{
  "n_kv_head": 4,
  "head_dim": 64,
  "norm": "layernorm",
  "init": "normal",
  "init_std_o": 0.00349,
  "init_std_up": 0.0197,
  "init_std_down": 0.00349,
  "weight_decay": 0.018,
  "final_lr_fraction": 0.0,
  "steps": 6594
}
Each number is 128 + 32 x the weight over its row's rms, rounded and kept within 0 to 255. Layers, rows and columns count from 0. The size above them is the row's rms in percent of the matrix's.

# layer 13 MLP up, 768x256, rms 0.182, rows 0-104, columns 64-127
size [ 93 100 102 100 101 103  99 100 103 104  99 102  96 106 102 109 104  96  94  97 114 103 105 105 102  89 101 104 102  97 106  93  95 100  98  95 105 112  97 109 104  99  93  98 100  95 100  92  98  96 103 101  97 104 102  99 104  97  98  98  97  92 102 101  91  98  96 100 100 103  99 107 107  96 101 100 109 101 100  96 100 103 114  94  93  98  95 104  97  99  96  93 103  99 107  97 101  98 104  98 108  95 104 101  93]
[[159 135 111 130 106 102 123 114 101 113 141 193 188 160  91 178 103 125  93 121 172 151 173 108  74 175  80 179 125  85 136 137 109  61 129 156 152 159 119 129 128 112 171  95 134 136 120  68 109 137 119 160 189 124 152 109 132 105 141 197 169  72 139 219]
 [ 94 149 218 158 155  78 172  95 113 109 126 117  61 132  83  96 162 145 178  95 143 131 142 157 125 124 110 146 152 150 128 123 125 131 165 131 163 179 166  95  96 103 111 158 150  85 140  62 126  64 155 161 146 173  82 151 152 139 141 137  94 105 123 139]
 [160 153 108 164 146  95 105 106 147  94 118 123 113 147 126 134 116 122 122  49 133 128 125  96 132 148  94 122 113  99 140 147 131 145 145 163 187 142 148 114 111  79 142  86 160  63 125 121 116  60 184  67 110  51 107 115 192 177 153 110 125 100 118 131]
 [177 133 159 102 126 123 109 133 110 114 147 156 152  95 139  87  63 100 131 152 111  82 139 131 118 138 102 208  89 105 112 165 102 201 135  90  72 114  99 142 132 112 140 175 179  87 121 122 177  66 116 110 111 100  97 147  89  79 120 125  74 123 159 129]
 [129 121 179 114 132  88 126 120 163 134  93 103 119 101 130  72 150 119 174 159 161  55 160 166 132 148 128 173  72 102 144 162  87  95 148 124 154  49 106  91  88 119 120 153 153  81  92 108 152 107 149 145 110  83 121 101 114 167 110 131  99 167 134 146]
 [100 179 116 129 143 142 136 145 128 149  75  99 166 154 113 144 168 104 144  76 129 128 115 159 122 138 130  87 115 133  95 157  99 192 152  64 124 138  99 181 123 159 163 144 145 121 109 151 160 120 142  86 131  86 160 110 153 118 160 153 164  90 152 103]
 [161 162 126 175 138 175 166 118  93  86 124  30 123 169 161 150 123 170 174 115 153 153 135  85 131 185  97 130 164 139 150 170 168 127 151  90 131 150 127 138  84 126 170 157 200 124 127 163 122 131 138 197 131  86  69  89 130 120  92 130 131 197 135 116]
 [120  62 137  99  98  63  83  91 163 158 159 106 124 149  98 142 112 121 162  95 122 144 168 150 157 126  92 194 148 156 184  74 105 149 167 176 107 161 133 134 119 115 142  92 102  88 123 164 133  98 126 187 177 118 130  91 158 131 115 144 114 163  90 184]
 [ 64 159 101 135  50 104 161 124 132 164 137  89 118  81  81  96  81 105 129 122  95 160 137 121 156 114 190 117 120 128 156 183  90 118  86  83 105 136  93 131 140 118 137 138 168 144  92 100  22 113 166 135 111 144 149 114 144 112 153 115  94 197 127  99]
 [133  99 124 114 113 133 143 105  98 100  67 117 118 178 113 215 108 174  69 131 127 122 104 170 132  99 168 130 186 125  89 128 151 149 138 133  84 102 153 167 149 142 144 119 106  93 160 152 147 134  81  97 163 176 106 102 106 124  93 116 116 162 117  70]
 [169 140 194  94  74 130 131  99 143 121 118 129 148 117 143  93 121  59 141 125 151 159 139 183 101  80  80 165  97 160 121 128 127 147 156 120 134 140 112 156 115 170 139 141  86 168 104 152 160 173 150  99 134 110  96 167 159  93 156 146 145  75 110  90]
 [153 123 124 120 123 132 134 107 158  63 146  85 121 127 153 149 115 118 138 134  99 157 122 127  70 145 172 134 131 109 140 116  90 140 124 178 133 142 141 147 116 118 129 129 114 127  92 123 134 153 144 130 128 109 142 179 133 152 130  88 180 150 123 138]
 [137 158 102 166 100 143  99  99  93 108 130 174 156 156 143 135 131 140  88 120 143  99 128 125 101 143 103  71 180 134  88 146 153 166 174 194 132  72  95 144  91 124 201 136 112  90 151 130 145  97  95 136 131 168 167 160 129 199 129 137 118 149 117  97]
 [187 108 159 129 139 120 165 199 111 162  98 108 124 169 105 148  93 114 132 177  91 174 148  97 119 172 155 120  95 193 128 128 163 165 127 124 151 120 132 109 144 128 108  93 124 149 130 140 166 119 135 109 173 106 153 193 154  91 140 168 137  87 143 140]
 [170 184 119  77 146 108 130 126  60 155 161 106  92 155 117 149 109  58  82 129  72 140 216 119 146 137 110 124 119 109 148 137 159 142  94 169 132 130 123 124 190 154 162 127 150 123 131 108 118  98 135 133 121 102 102 140 120  97 101 189 178 151 123 157]
 [171 142 130 160 140 135  80  96 126  78  89 171 101 130  89  70 202 193 169 138 110 120 118 138 120 129  77 124 145 116 119  88  99  80 148 104 149 128 108 122  76 128 173  91 127 136 135 129 136  80  81 139 111 131 135 111 159 156 137  80 183 130 139 102]
 [175 134 109 150 152 120 179 105 122 120 128 103 113 182 183 101 147 145 135 136 130 155 137  74 151 135  97 125 130 142  78 118 104 152 166 163 148 127 128 210 160 171 163 139 120 138 139 123 142 127 113  75 128  64 117 163 179  97  90 127 132 133 100  90]
 [ 88 103 148 153 130 168 173  87 141 156 119 115  89 112  92 120 133 155 121 158 201 165 174 164 123 125 196  54 127 123 165 152 146 170 142 110  88 112 138 100 116 125 132 151 105 107 130 164 100 150  92  79  86 160 121 157  91 108 155  92 185 127 175 105]
 [172 129 115 101  98 141  82 113 133 113 139  96  97 122 135 147  87 206 100 129 160 140 128  99 166  75 114 112  90 139 163 182 163 138 122 148  86 124 114  62 161 152 191 120 153 162 105 103 180 162 183 113 129  88 104 145  93 106 107  55  90 115 124  83]
 [ 94 125 158 115 155 111 126  99  80 159 146  86 114  96 136 140  89 188 136 105 170 102 145 105 149  95 185 145 117 150  76  95 179 100 133 165 125 180 130 152 169 167 138 108 113 137 147 151 208 141 146 106 150 103 170 115 138  93 121 165 198  86 101 113]
 [105  90 124 180 118 162 174 148 111 116 136 145 148 167 122 153 137 169 139 157 155  99 147 128  97 137 125 163 166 109 124 138 131  68 145 146 144 169 138 140 180 140 120 104 174  95 149 135  93 101 167  72 111  88  87 141 125 127 143  94 116  72 115 113]
 [104  98 158  92  88  78 128 115  90 136 136 104 164 148 145  80 144 195 188 141 130 101  82 115  83 181 126 117 111 110 164 152  70 111 164 175  39 150 167 153 179 168 179  96 196 112 158 163 153 156 127 134 138 152 112 146 159 152 127 134  85 119 123 125]
 [106 131 120 103 128 145 111  90 131 131 151 114  89 126 100 146 142 191 133 161 135 181 149 207 183  81 118 122 142 121 123 171 112  79 155 108 185 149  99 133 128  40 152 144 139 112  61 114 114  84 115 127  83 173 121 118 110 124 121  92  69 135 155 155]
 [127  86 156 131 134 101 148  73 173 150 117 139 149 119 172 136 117 175 198 140 147 115 111 154 117  92 103 181 146  93 124  88 134 132  92 100  61  83 123 143 122 139 152 161 127 135 140 126 114 174  87 100  64 109 123 104 154 120  99 140 125 164 154 115]
 [157 145 110 130  93 135 112  95 143 134 106 145 119 176 125 150 175 165 133 121  78 167  86 148 142 162  73 116  71 122 116 175 122 118 142 111 145 113 185 120 146  93  84 119 150 105 118 155  93 190 147 134 159 111 187  70 178 163  99   4 109 121 100 118]
 [ 68 146 199 143 130 113 137 161 140 135 148  94 196 132 134  95 148 128  98  70 105 112 123 154  47 126  90  83 107 137 178 170 133 113 108 136 103 108 101 140 125 108 131 189 157 103 185 160 153 129  94 134 140 139 154 124 139 136 133 111 100 127 136 142]
 [ 77 128 159  81 144 185  96 123  88  86 119 106 123  64 156 138 118 126 126  75 124 167 119 134 163 174 166  87 136 127 160  91 160 130 197 110  62 162 124 129  84  97 132  93 183  98 113  97 120 134 148 160 127 147 145 106 167  78 101 144 110 193 156 114]
 [178 136 168 172 117  96  94  85 190 136 128  72 156 132 124 156 136 125 119  70 105 130  98 133 125 170 110 154 155 182 198 153 167 128 138  89  96 101 111 153  28  81 186 126 155 162 158 125 122 112 153 141 113  85 143 164 143 122 142 120 147 133  70 122]
 [165 136 145 141 172 123 130 167 116 129 107 122 117 126 122 107 122 109 148 115 117  81  49 156 165 135 114 126 162 136 106 130 120 105 148  95 140 158 117 110 130 135 134 113 171 121 103 127 192 105  73  81 145 137 126 157 167  69 108 190 142 156 146 130]
 [ 97 106 126 102 171 163 124  97 124 104 141 120 160 145 156 167 155 161 102  53  73 149 118 134 126 120 103 149 139 150 163  79 137 136 157 132 147 102 125 134 135 139 131 164  82 167 155 173 170  49  91 130 137 170 125 123  88 120 152 125 165 185 125 123]
 [119 102 171 144 111 150 139 150 122  88 133 126 157  90  79 100  93 172 123 125 138 134 144 147  99  96 118 135 124 136 133 136 124 132 170  87 147 149  53 133 133 141 108 137 109 113 143 147  80 144 114 158  59 134  92 111  78  65 122 126 125 161 156 105]
 [110 121 114 152 132 145  87 123  69 134 124  86 111 126 125 164 119 124 119 133 164 116 156 112 105 179 139 186 139 190 122  97 114 116  93  75 131  77 173 159 206 161  99 156 159  93 114 144 145 167 127  98 155 133 129 124 147 114 102 147 127 149 119  61]
 [125 200 145 148  90 127 115 170  85 100 131 187 145 126  87 120 130 170 187 104  59 165 145 102 129 171  68 210 159 162 125 118 122 151 118 124 101 127  95 185 117 119 127  98 162 126 140 110 112  76 140 185 119 161  89 109  62 159 111 124 150 138 126 106]
 [127 136 126  71 151 134 193 189 164 105 105  91 110 129 120 128 128 111 106  98 151  77 165  99  84 109 140  96 109  99 136 106 135 125 121 147 168 144  71 138 155 103 124 108  36 161  85 118 153  92 124 126 137  67 135 175 135  62  89 117 149  63 142 112]
 [ 83 153 141 124  97  91 112 128 132 174  78 141 110 154 149  96  83 114 104 112 105 129 173 106 142 100 157  85  81  91 149 137  83  97  76 119 183 145  79 123 111  93 192 132 123 133  94 105 190 179 159 159  90 125 180  76 137  99 103 155 158 123 175 103]
 [135 145  99  89 112 144  59 160  88 140 180 160 118 108 152 125 125 154 126  88  71 143 101 161 186  99  96  78 142 118 169 105 161 183 152  85 114 158  78 118 143 164 149 113 142 115  85  94  98  93  83  80 194  91 177 138 174 109 137 181 163 127 100 182]
 [211 139 133 155 112 134 107 127 181 113 137 135 119 141 162 155  87 141 140 156  91 165 184 193 179 145 134 134 116 139 132  85 125 167 159 181 113 131 188 126 104 103  91 134 127  86 115 135 115  80 126 123 153 143 136  84 136 158 143 106 182 147 123  79]
 [181 150  89 169 108 167 116 129 177 106 101 176 140 144  99 130 175 148 139  91 107 113 140  82 179 117 131  88 171 122 107 107 164  80 142 116  82 114 155 114 138 134 155 111 133  67 137 133 139 125  93 137 151  84 135 100 133 173 145 126 153 129 136 123]
 [154 186 148 115 162 221  99 112 113 179 107 149 126 118 121 180 108 152 120 142 156 107 154 165 161 103 102 159  45 115 106 137  95 162 149 157 178 140 127 182 137 172 162 123 157 118  74 137 189 112 139 171 141 128 154 178 170  78 168 151 120 119 128 121]
 [138 118 174 134  92 194 127  98 114  86 120 159 137 164  77 102 129 114  51 110 101 128 171  83  80 101 199 106  92  90 135 101  68 118  84  94 133 103  89 132 110 126 137 135 113  99 190 105 112 223  96 147 119 177 162 153 128 130 165 167 112  85  62  96]
 [ 89 137 130 125 101 192 154 129 190 180 158 160 135  79 125 115 100  82 132  60  96  97 143 197 141 151 103 194 119 108 168  72  86 144 130 141 101 149 115 124  82 145 198 172 118 126 122 144 101 162  94 101  80 135  88 101 144  89 125 112 133  67 113 138]
 [122 107 151  79 100  66 141  99 162 178 120 126 114 122 137 139 125  85 149  91 144 100  97 109 148 115 118 116 170 138 138 164 131 113  82 154  88 171 207 127  63 110 199 126 123 181 104 118 170 165 122 116  98 101 145 118 137 111 122 194  82  32 171 120]
 [ 73 134  97 142 118 121 112  80 119 132 166  99 113 138 139 134 151 157 157 168 119 100 109  99 109 169  81 122 123  75 134 115  70 212 108 111 105 153 143 105 140 124 102 108 103 114 105 144 172  95  98 100 143 177 136 100 124 105 138 108  95 202 156 135]
 [127 100 191 125 151 107  78 160  78 114 129  86  68 201 142 115 119 103 164 140 148 121  74 119  92 173 146 131  56 100 127  82  75 181 132 180 126 138 165 131 138  86 200 172 155 142 107 106  98 136 126 125 166  81 139 135  64 153 130 117 153 124 120 170]
 [177 102 136  87 139 111 159 116 174 157 144 102 157 102  91 169 153 154 144 195 187 136 106 118 137 106 148 121 128 106 129 189 178 110  89 113 172 154 139 145 147 103 120 116 100  73  95  92 172 113 103 110 133 140 151 183  89  86 180  90 178  98 143 137]
 [146 137 120 102 198 153 176 137 114 200 101 115 119 131 123 115 125 171 149 118 152 105 139 174 176 140 158 141 108  88 207  74 118 139 180 141 174 181 178 110  83 153 145 142 145 120 133 113 111 222  69  81 124 130  89 180  97 105 120 150 139 106 156  92]
 [168 148 120 109 159 111 115 196 151 167 109 133  91 109 148  97 131 136 199 108 177 124  89 119 137 123 150 109 159 122 136 120 106 103 201 169  88 127 113 157 115 114 156 161 119  86 129 151 115 127 123  93 100 150 173 190  92 126 120  72 141 132 114  52]
 [108 121 162 158 138 183 191 120 129 169 133 104 177 158 165 166 146  89 128 160 123 154 132 186 118  93  97 192  98 179 144 155 158 127 133  97 134 133 152  61  40  91 156 125 157 153 113 116 176 152  83  98 131  84 154 140 123 133 107 161 130 118 127  56]
 [ 91 158 148 148 139 132 141  91 170 199  98  66 123 158  89 139 115  68 139 178  85 149 158 154 104 162 140 110  56 172  85 111 133 148 112 163 138 172  84 175 133 147 106 100 130 107 116  80 110 110  55 143 125 129 213 124 128 135 112 141 189  90 100 142]
 [150 163 142 140 112 148  96  94 108 149 129  91 100 140 137 154  81 101 184 143 139 152  76 142 128 173 127 123 131  82 144 122  26 170  93 133  65 146 128 104 107 111 114 132 195 119 118 127 117 126 148 141  62 183 139  57  99 142 174 108 133 134 103 181]
 [ 75  89 113 101 126 139 124 113 174 148  89 155 168 109 166 121 142 171 106 112 115 173 140 174 141 154 147 101 105 175 138 132  87 157 166 158 127  79 141 111 111 107 170  74 110 117 130 140 156 145 127 208 152 120  81  95 122  75  94 153  72 149 147 128]
 [ 69 134  80 143 134 151 103 132 119 131 154 172 129 134  51 145 102 191 158 109 168 137 141 129 105 121 143 122 106 151 151 164 123 158 185 118 140 134 236 191 143 121 147 142  99 153 176 172 127 149  84 103 198 199 135 169 157 140 161 111  71 133 105 128]
 [112  42  70 152 152 123 138 139 130 138 195  86 184 136 167 110 128 104 167 145 148 100  93 169  92  92  90 153 152 111 115 105 128 135 142 142 138  97 110 106 161 121  67  99 128  82 179 106 133  98  99 176 152 123 108 152 148 171 146 112 117 165 184 123]
 [114 123 118  84 159  89 135  67 139 118 154  75  68 152  82 115  93 143 124 107 168 117  75 175  87 147 159 140 114 152 171  92 106 162 148 110  73  90 159 175 180 162  86 125 113 110  46 123 129 138 169 146 154 122 127  99 151  98  74 155 109 166 174 140]
 [194 127 119 134 169 144 128 148 188  99 126 102 181 160 123 151 150  45 116  67 135 138 160 155 104 160 133 163 118 100 170  89 132 121 200  94 110  95 159 151 131 125 154  61 127 150 173  38  99  92 129  99 133 100 118 104 182 190 137 155  94 109 103 141]
 [129 152 167 176  85 128  97 114 103 183 132 113  96 150 103 161  99 114 171 116  85 112  80 118 183 154 110 121 105 190 109 157 169  97 144 103 174 124 102 191 101  71  69 107 115 115 130 173 114 145  95 168  82 179 126 144 127 130  82 161 118 104 128 101]
 [132  73  88 105 166 146 144 152 101 100 151 174 103 118 145 136 128 163 123  81 139  94  71 135 100 108 154 115 120 154 136 102  71 125 137 159  93 123 146  98 168  94 172 153 170 106 167 163 155  99 121 142 106 123 197  75 136  73  84 143  67 104 166 128]
 [119 157  99 120  68 132 109 135 117 119 151 141 129 169 117 125 161 192 109  52 135  89 131  77  77 179 112  56 122 130 152 144 106  86 166 101 159 155 130 162 145 105 146 146 146 155 104  95  80 103 113  97 114 156 106 126 148 108 195 135 106 102 120 176]
 [144 122 118  70 126 161 156 131 153 119  64  76 180 142 111 163 114 117  98  76 105 155 126 102 122 110  85 130 155 146  92 150  97 148 106 158 141 170 192 150  81 136  74 147  98 145 155 105 177 105 114  72 157 100  63  87 194 169  89 124 151 130 101 109]
 [110 130 125 136  89  95 138 118 118 137 152 147 165 103  70 124 123  83 169 123 143 157 156 107  50 113 136 173 100 136 149 105 124 107 144 162 114 111 102 136  80 135  82 116 135  63  95  78 162  98 153 159 145 100 173 110  75 142 116 143 144 153 194 135]
 [126 135  79 118 157 201 120 184 150 110  78 114 100 116 157 115 128  96 161 106 139 149 191 195 122 139  82 205 117 152 142 150 113 184  47 113  77  93 100 130 195 144 169 164 170 127 111 162 128 143 110 196 112 125 147 150 115 142 171 113  98  72 157  47]
 [166 121 145 112 175 122  85 109  89 169 163 128  95 167 151 106 165 175 154 143 123 102 106 171 100 136 137  99 154 104  81 132  90 166 179 135  76 147 224 110 125 188  68 197 100 115 146 136 170  64 143 101 119 102  76 177 173 104 115  95 117 103 111 140]
 [167 150 150  91 166  97 121 172 111  98 117 147 126 114 158 153  46 108  98 132 141 165 113 153  54 126 111 205  78 153 142 146 141 133 129 106 151 127  81 122 155 109 144 123 139  65  88  94 123 103 142 148 139 175 115 105  93 108 126 154  90 133 125 108]
 [ 55 153 135 154 119  66 133 183 125  91 110 148 131 128  76  39 150 147 130 104 125 103 172 181 139 137 137 157 156 106 151 144 101 116  82 114 183 157 138  77  49 147 150 160  75 100 173 166 123  88  97  97 140 166 157 185 136 103  64 130 106 104 123 101]
 [113 133 111 165 153 101 102 127 129 170 138  97  77 122  95 169 105 116 134  96 158 122  91 118 165 150  59 174  91  85 115  81 128 112 125 130 121  87 116 116 133 150 153 190 109  89 117 101 161 100  41 188 143 139 139 126 119 152 129 109 107  99 146 111]
 [130  73 112 122 107 107 137 118 142 109 149 109 141 156 151 210 174 120 163 157 137  88 164 182 119 120  47  94 129 162 155 140 131 141 118 142  93 138 166 157 156 136 164 106 149 106 108  81 128  98 130 109 151 126 147 174  73 101 151 119 111 115 125 133]
 [108 125 133  95 166 108  53 136 255 127 191 104 122 183 158 112  75  93 147 121 101 110 145  88 170 158  87 174 131 104 128 142 111 159 150 145 145  98  82 137  76 185 138  98 150 167 157 120 106 145 198  90 170 145 145 130 147 135 107 129 144 109 113 140]
 [142  88 114 102 231 121  78  98 142  99 134 140 102 165 122 108 108 112 119  91 114 106 159 149 100 130 160 162 172 175 121 111  49 146  75 118 113 120 122 100 130 127 128 161 145 126 120 151 187 151 159 127 127 161 127 117  92 166  92  93 117  88 120 173]
 [135 107 123  86  95 130 126 132 117 163  81 124 124 183 154 219 106  41  95 105 130  47 116  68 167 157 116 106 114 103 124 143 100 133  91 105 176  78 107 118 156 140  29 106 136 107 122 122  95  73 110  83 131 103 102 147 136 145 119 133 207 115 110 190]
 [105 147 124  97 113 167 130 117 130  98 140 155  71 155 136 125 172  83 100 180 144 138  72  81 165 228 166 151 124 159  97 147 132  93  99  85 140 128  74 170 123  60 140 104 106  59 142  56 106 111  71 111 117 122  89 183 144 149  54 138 104 151 158 153]
 [ 83 216  67 116 140 179 179  54 141 123 142 136 119 119 122  87 122 115 137  96  75 148 161 129  70  85  70 142  67 155 147 109  78 169  68 101 114  91 135 151 100  91 121 199 153 166 152 116  76 170 129 158 153 115 125 121 141  96 174 106 106 151 134 171]
 [123 109 160 103 136 115 153 134 103  92 114  58  95 147  84  78 104 137 128  90 117 109 146 123  97 145 139  81  79 126 109 119 162 122  93 141 130 108 171  95  73 140 161 154  74 117 127 132 130 145 187 143  84 180 118 171 122 116 133 151 119 133  78 128]
 [188 165 156 132 108 175 108 108 125  77  78  86 164  83 147 150 182 129 158 107 111 159 118 173  86  89 145 102 157 167 152 107 160 130 170 139 206  85 107 114  94 107 145 172 147 113 172  87 108 148 118 191  75 138 160 118 138 100  91 155 143 141 144 145]
 [116 147  93  99 147 171  84 143 147  89  61  91  56 130 139 169 100  48 155 133 125  96  79 122 101 163 120 165 137 115 122 124  68 155  92 117 121 134 171 120 167 130 122  64 158  90 146 125 136 142 101 158  42  87 103 167 136 103 109 131 174  96 124 126]
 [150  95  88 173 149 131 120 172 117 153 181 122  99 109 141  99 209 158 112 124 109 116 106 148  99 133 113  94 160 145 134  87 127 108 135 120  90 113 113 160 140  74 120 112 167 172 184  94 137 102 132 150  99  73  99 141 123  56  80 141 147 114 122 188]
 [ 74 122 169 166  99 132 102  78 117 170  94 133 139  90 102 136 111 150 115 125 154 135 118  97 122 142 166 131 131 127 163  91 103 109 138  66 105 113 122 156  91 137 111 130 181  85 171 131 116 128 134 105 128 116 104 127 122  79 127  85 150 145  77 138]
 [129 110 160 208 164  97 113 121  71 109 106 130 152 144 163 158 130 137 135 163  84 148 113 120 140 158 108 136 109 118 155 137  85 123 118 108 152 120  85 152 183  86  96 126  76 171  99 175 122 149 115  99 157 144 110 204 127 121 102  96 157  96 142 114]
 [101 110 116 136 102 122  69 114  85 157  96  86 103 129  94 137 177  94 123 125  61 154 113 153  70 153 185 178 109 163 153 104 143 121 165 149  97 124 156 135 123 113 123 152 168  94 164 128 128 182 162 143 144 143 118  91 126 169 145  85 125 164 110 148]
 [114 122 111 105 111 174 124 125 164 144  85 178 126 123 116 127 169 144 191 142 119  46 108  80 107 171 117  53 141 182 110 182 118  93 172 149 140 122 145 123 126 113 130 132 118 104 146 127 159 111 129 155 108 130 102 103  51  99 115 199 133  74  75 114]
 [142 132 110 100 115 169 111 129 102 111 122  99 100 131 175  57 108 106  92  82 158  64 128 115 139 172 160 150 147 156 128 125 116 112 133 134 108 163  98 162  73 157 165 103 118 111 162  96 113 128 133 111 163  98  90 104 206 134 119  79 120 138 142 164]
 [115 136 104 132 127 141 120 175 141  81 199 136 109 172 118  83 168  60 140 117 162 107 124 133 100 130 135 163 107 123 205 136  94 155 175  95 196 144 152 105  99 118 132  85 178 126 126 161 119 126  91 201  85 130 104 137 133 104 142 124 153 116 133 121]
 [132 131 153  57 117 128 114 108 147  55 177 110 124 125  83 158 110 183 153 124 112 139  92 155 181 164  89 154 158 111 116 149  98  98 104 149 147 195 121 119 166 116 104 120  73  98 157 156 132 202  83 154 139 127 116 150 132 164  61  93 138 162 124 126]
 [147 125 157 150 120 171 124  80  98 102 143 109 153 166 143 115 198 145  74  93 128  71 110 168  79 197  84 116 184 172 164 101 120  94 126 126  93 116 119  97  57 112 205  99 114 148 128 133  95  96 132 135  95 144  90 134 125  48 139 104  95 186 183 160]
 [ 95 155 108 111  83 117 166 162  95 143  86 157 119 122 143 162 148 157 153  96  92 103  72  61 161 145 157 126 114  27  88 162  70 139 159 168 127 117 128 164 119 184 186 152 134 119 111 127 131  98 183  64 152 182 123 145 162 155  93 103  80 102 144  82]
 [ 73 113 145 148 125 128 102 145 132 132 181  97 129 140  99  97  84  67 139  22  66 131 101  97 153 136 110 156 185 106 139  96  82 129 112 130 103 186 157 143  85 152  98 147 106 125 122 212 137  96 107 131 150 155  95 116 140  89 107  77 157 148 132 184]
 [140 120 144 141 180 121 136 115 129 117 106 164 171  75 183  60  67 126 128  73 108  66 154 138  94 179  86 146  83 130 161 120  93  96 164 125 146  61  76  98 135 148 160 132 101 147 134 145 136 118  82 178 125 151  74 174 164 115 171 124  97 190 124 138]
 [ 98  77 112 133  82 122 144 103 135 138 135 162 110 138 157  98 127 168 122 123  86 234 142 198 129 127 173  86 150 134 126 124 153 103 102 139 139 149 123  90 122  90 148 127 102  69 143  70 142 143  72  85 135 120 134 134 153 152  88 146 190 132 168 152]
 [ 97  83 202  99 126 147 103 167 199 121 183  99  76 118 144 124 142 148 105 149 172 170  99 118 106 111 143 151  81 157 178 127 162 116  88 132 106 134 128 115  74 124 125 121 169 114  78 119 136 108  94  82  58 154  74 141  96  96 150 124 142 106  94  92]
 [ 94 134  90 117 122 229 105 112 143 110 152 121 126 138 122  87 135 107 153 169 155 192  96 128 128 105 161  42 112  98 135 164 105 136  80 163 112  91 100 136 121 109 118  70 122  73 134 135 126 164  90 211 101 175 119 121 131  85 117 136 121  82 141 131]
 [125 145  97 186 109 103 127 100  76 102 154 137  46 117 113 164  78 107 163 186 145 143 104 157 170 126 128 158 118 156 170 126 127 118 128 125 143 151 153 168 121 153 167 184 165  91 151  73 111 161 102  94 123 130 203 145 167 125 127 158 125 204  97 177]
 [143  73  58 170 153 100 107 161  90 109 179 101 150 111 136 180 135 168 105 189  83  74 103 141 182 130 121 142 129 163 115 144 107  96 131 105  98 106 159 120 118 171  89 115 139  98  85 131 153 124 137  95  86 102 115 116 154  97 182 170 123 122 115  73]
 [ 76  85 106 192 121 179 127 135 122 132  93 126 154 121 209 143 129 175 146 201 226 140 123 151 148 100 130  97 104 133 152 130 179  92 104 183  80 159 109 165 137 167 107 118 152 125 161 103 151 138  96 116 123 119 103 104 129  80 175  57 132 105 145 130]
 [142 131 143 166 154 163 107 154 211 102  88 106 110 138 115 136 129 124  89 104  89 162 147  86 163 140 153 198 128 128 173 150  86 179 101 106 130  84 115  83  67 106 102 183 158 159 204 110 132 124  98 117  99 127 115 165 112 150 168  68 157 122 139 103]
 [ 95 112 190 161 118 143 143 104 133  78  85  70 104 171 174 132 147  98 118 147  83 119 130 128 124 138 147 120 147 166 148 150 145 139 124 101 107 137 156 148  83 147  79 125 133  75 159 109  69 183 101 155 169  93 110 163 173 117 140 116 142 150 115 103]
 [ 85 100  82 131  64  77 158 123 160 136 150  98 130 121 115 118  97 171 141 133 143 138 136 137 121 115 115 107 120 166 138  96 118 112 130 189 173 138 137 151 119 150 139 161 171 132  85 182 105 123 129  86 128 145 137 146 116 128 143 167 170 146 159 103]
 [ 86 153  94 124 151 136  75 142 121 156 134 101 194 117 138 100 169 160 114 148 150  90 157 150  97 166 131 187 149 135 137 157 162 150 150 156 127 119 170 194  68  60  75  65 136  84 146 141 131 107 142 151 110 141  49 104  94 126  92 157 104 114 105 176]
 [158 131  90 117  43 136 116  96 102 127 128  70 103 137 175  64 111 169 127 120 151 140 136 123 143 134 149 210 117  97 142 137 115 136  96 134 136 195 219 135 172 128 122 169 160 151 131 139 138 125 102 198 119 188 101 171 110  76 169 160 186 136 152 154]
 [133  93 147  82 169 129 101 124 166  98 128  91  58 144 133 131 142 177 113 176 158 161 174  91 132  99 122 186 152  77 150 129 146 204 159 100 153 155 145 107 132 111 166 176 140 114  98 158  71 121  98 139 126 144 156 111 105 137  90  95 133 141  81 131]
 [ 69 138  75 137 173 110 134  97 143 144  84 121  68 138 112 148 142  90 150 137 117 188 114 110 100  92 209 174 130  85  94 126 102 103 158 138 111 186 139  77 148  59 138 145 114 152  71 110 142 135 106 123 135 112 153 188 110 125 130 132  98 136 131 113]
 [129  59 109  86 123  99  87 121 168 152 129 130 130 114 191  70 116 195 130 144 120  86 154 105 115  91 153 119 143 125 160 124 111 189 132  26 122  78  87  96  88 142  77 152 130  97  62 137  92 146 157  76  93 150  68 208 159 152 123 127 104 112 140 136]
 [ 94 190 133 129  77 156 137 173 184 160 123 127 148 163 162 179 126  70 154 100 125 128 141 145 108 122 169 115 122  50 163  93 123 131 127  77 164  64 138 197 150 133 108 155 133  44 119 101 136 128 131 153 122  99 125  56 107 131  50 149 150 129 160 200]
 [108 177 146 120 133 136 105 133  92 122 114 103 131 139 154 128  75  97 192 102 136 157 121 125  76 111  95 153 104 173 157 171  70 141 102 154 108 175 136 168 125 122 164 134 130 138 183 151 184  87 121 140  74 160 112  94 100 133 153 131 165 144 122 112]
 [ 59 112 188 176 114 149 101 130 130  90 183 123  92 113 129 170  71 126  93 172 187 149 135 166 106 105  75 204 112  89 134 104 104 153 135 161 134 108 186 109 154 104 103 136 133  85 174  94 148 112 121 117 155  99 157 133 117 169 164 127 145 122 166 144]
 [156  94 156 103 112 151 121 127 119 136 143 155 111  57 158 135  90 122 146 133  86 143 104 146 116 163  85 168 117 131 141 129 112 145 132 126  50 121 112 115 121 113  67 155 117 114 100 129 180 191 117 106  66  96 120 123 154 123 153  85  77 111 141 127]
 [ 69 151 128 139 130 125 137 120 129 118  66 151 155 139 125 102 114 156  82 103 155 132  83  76 142 113  98 132 102 109 175 127 123 101 135 209 167  95 105 125 135 144 112 118 129  86  38 177  75 104 162 183  53 130  96 153 152 114 130 151 102 142 173 171]]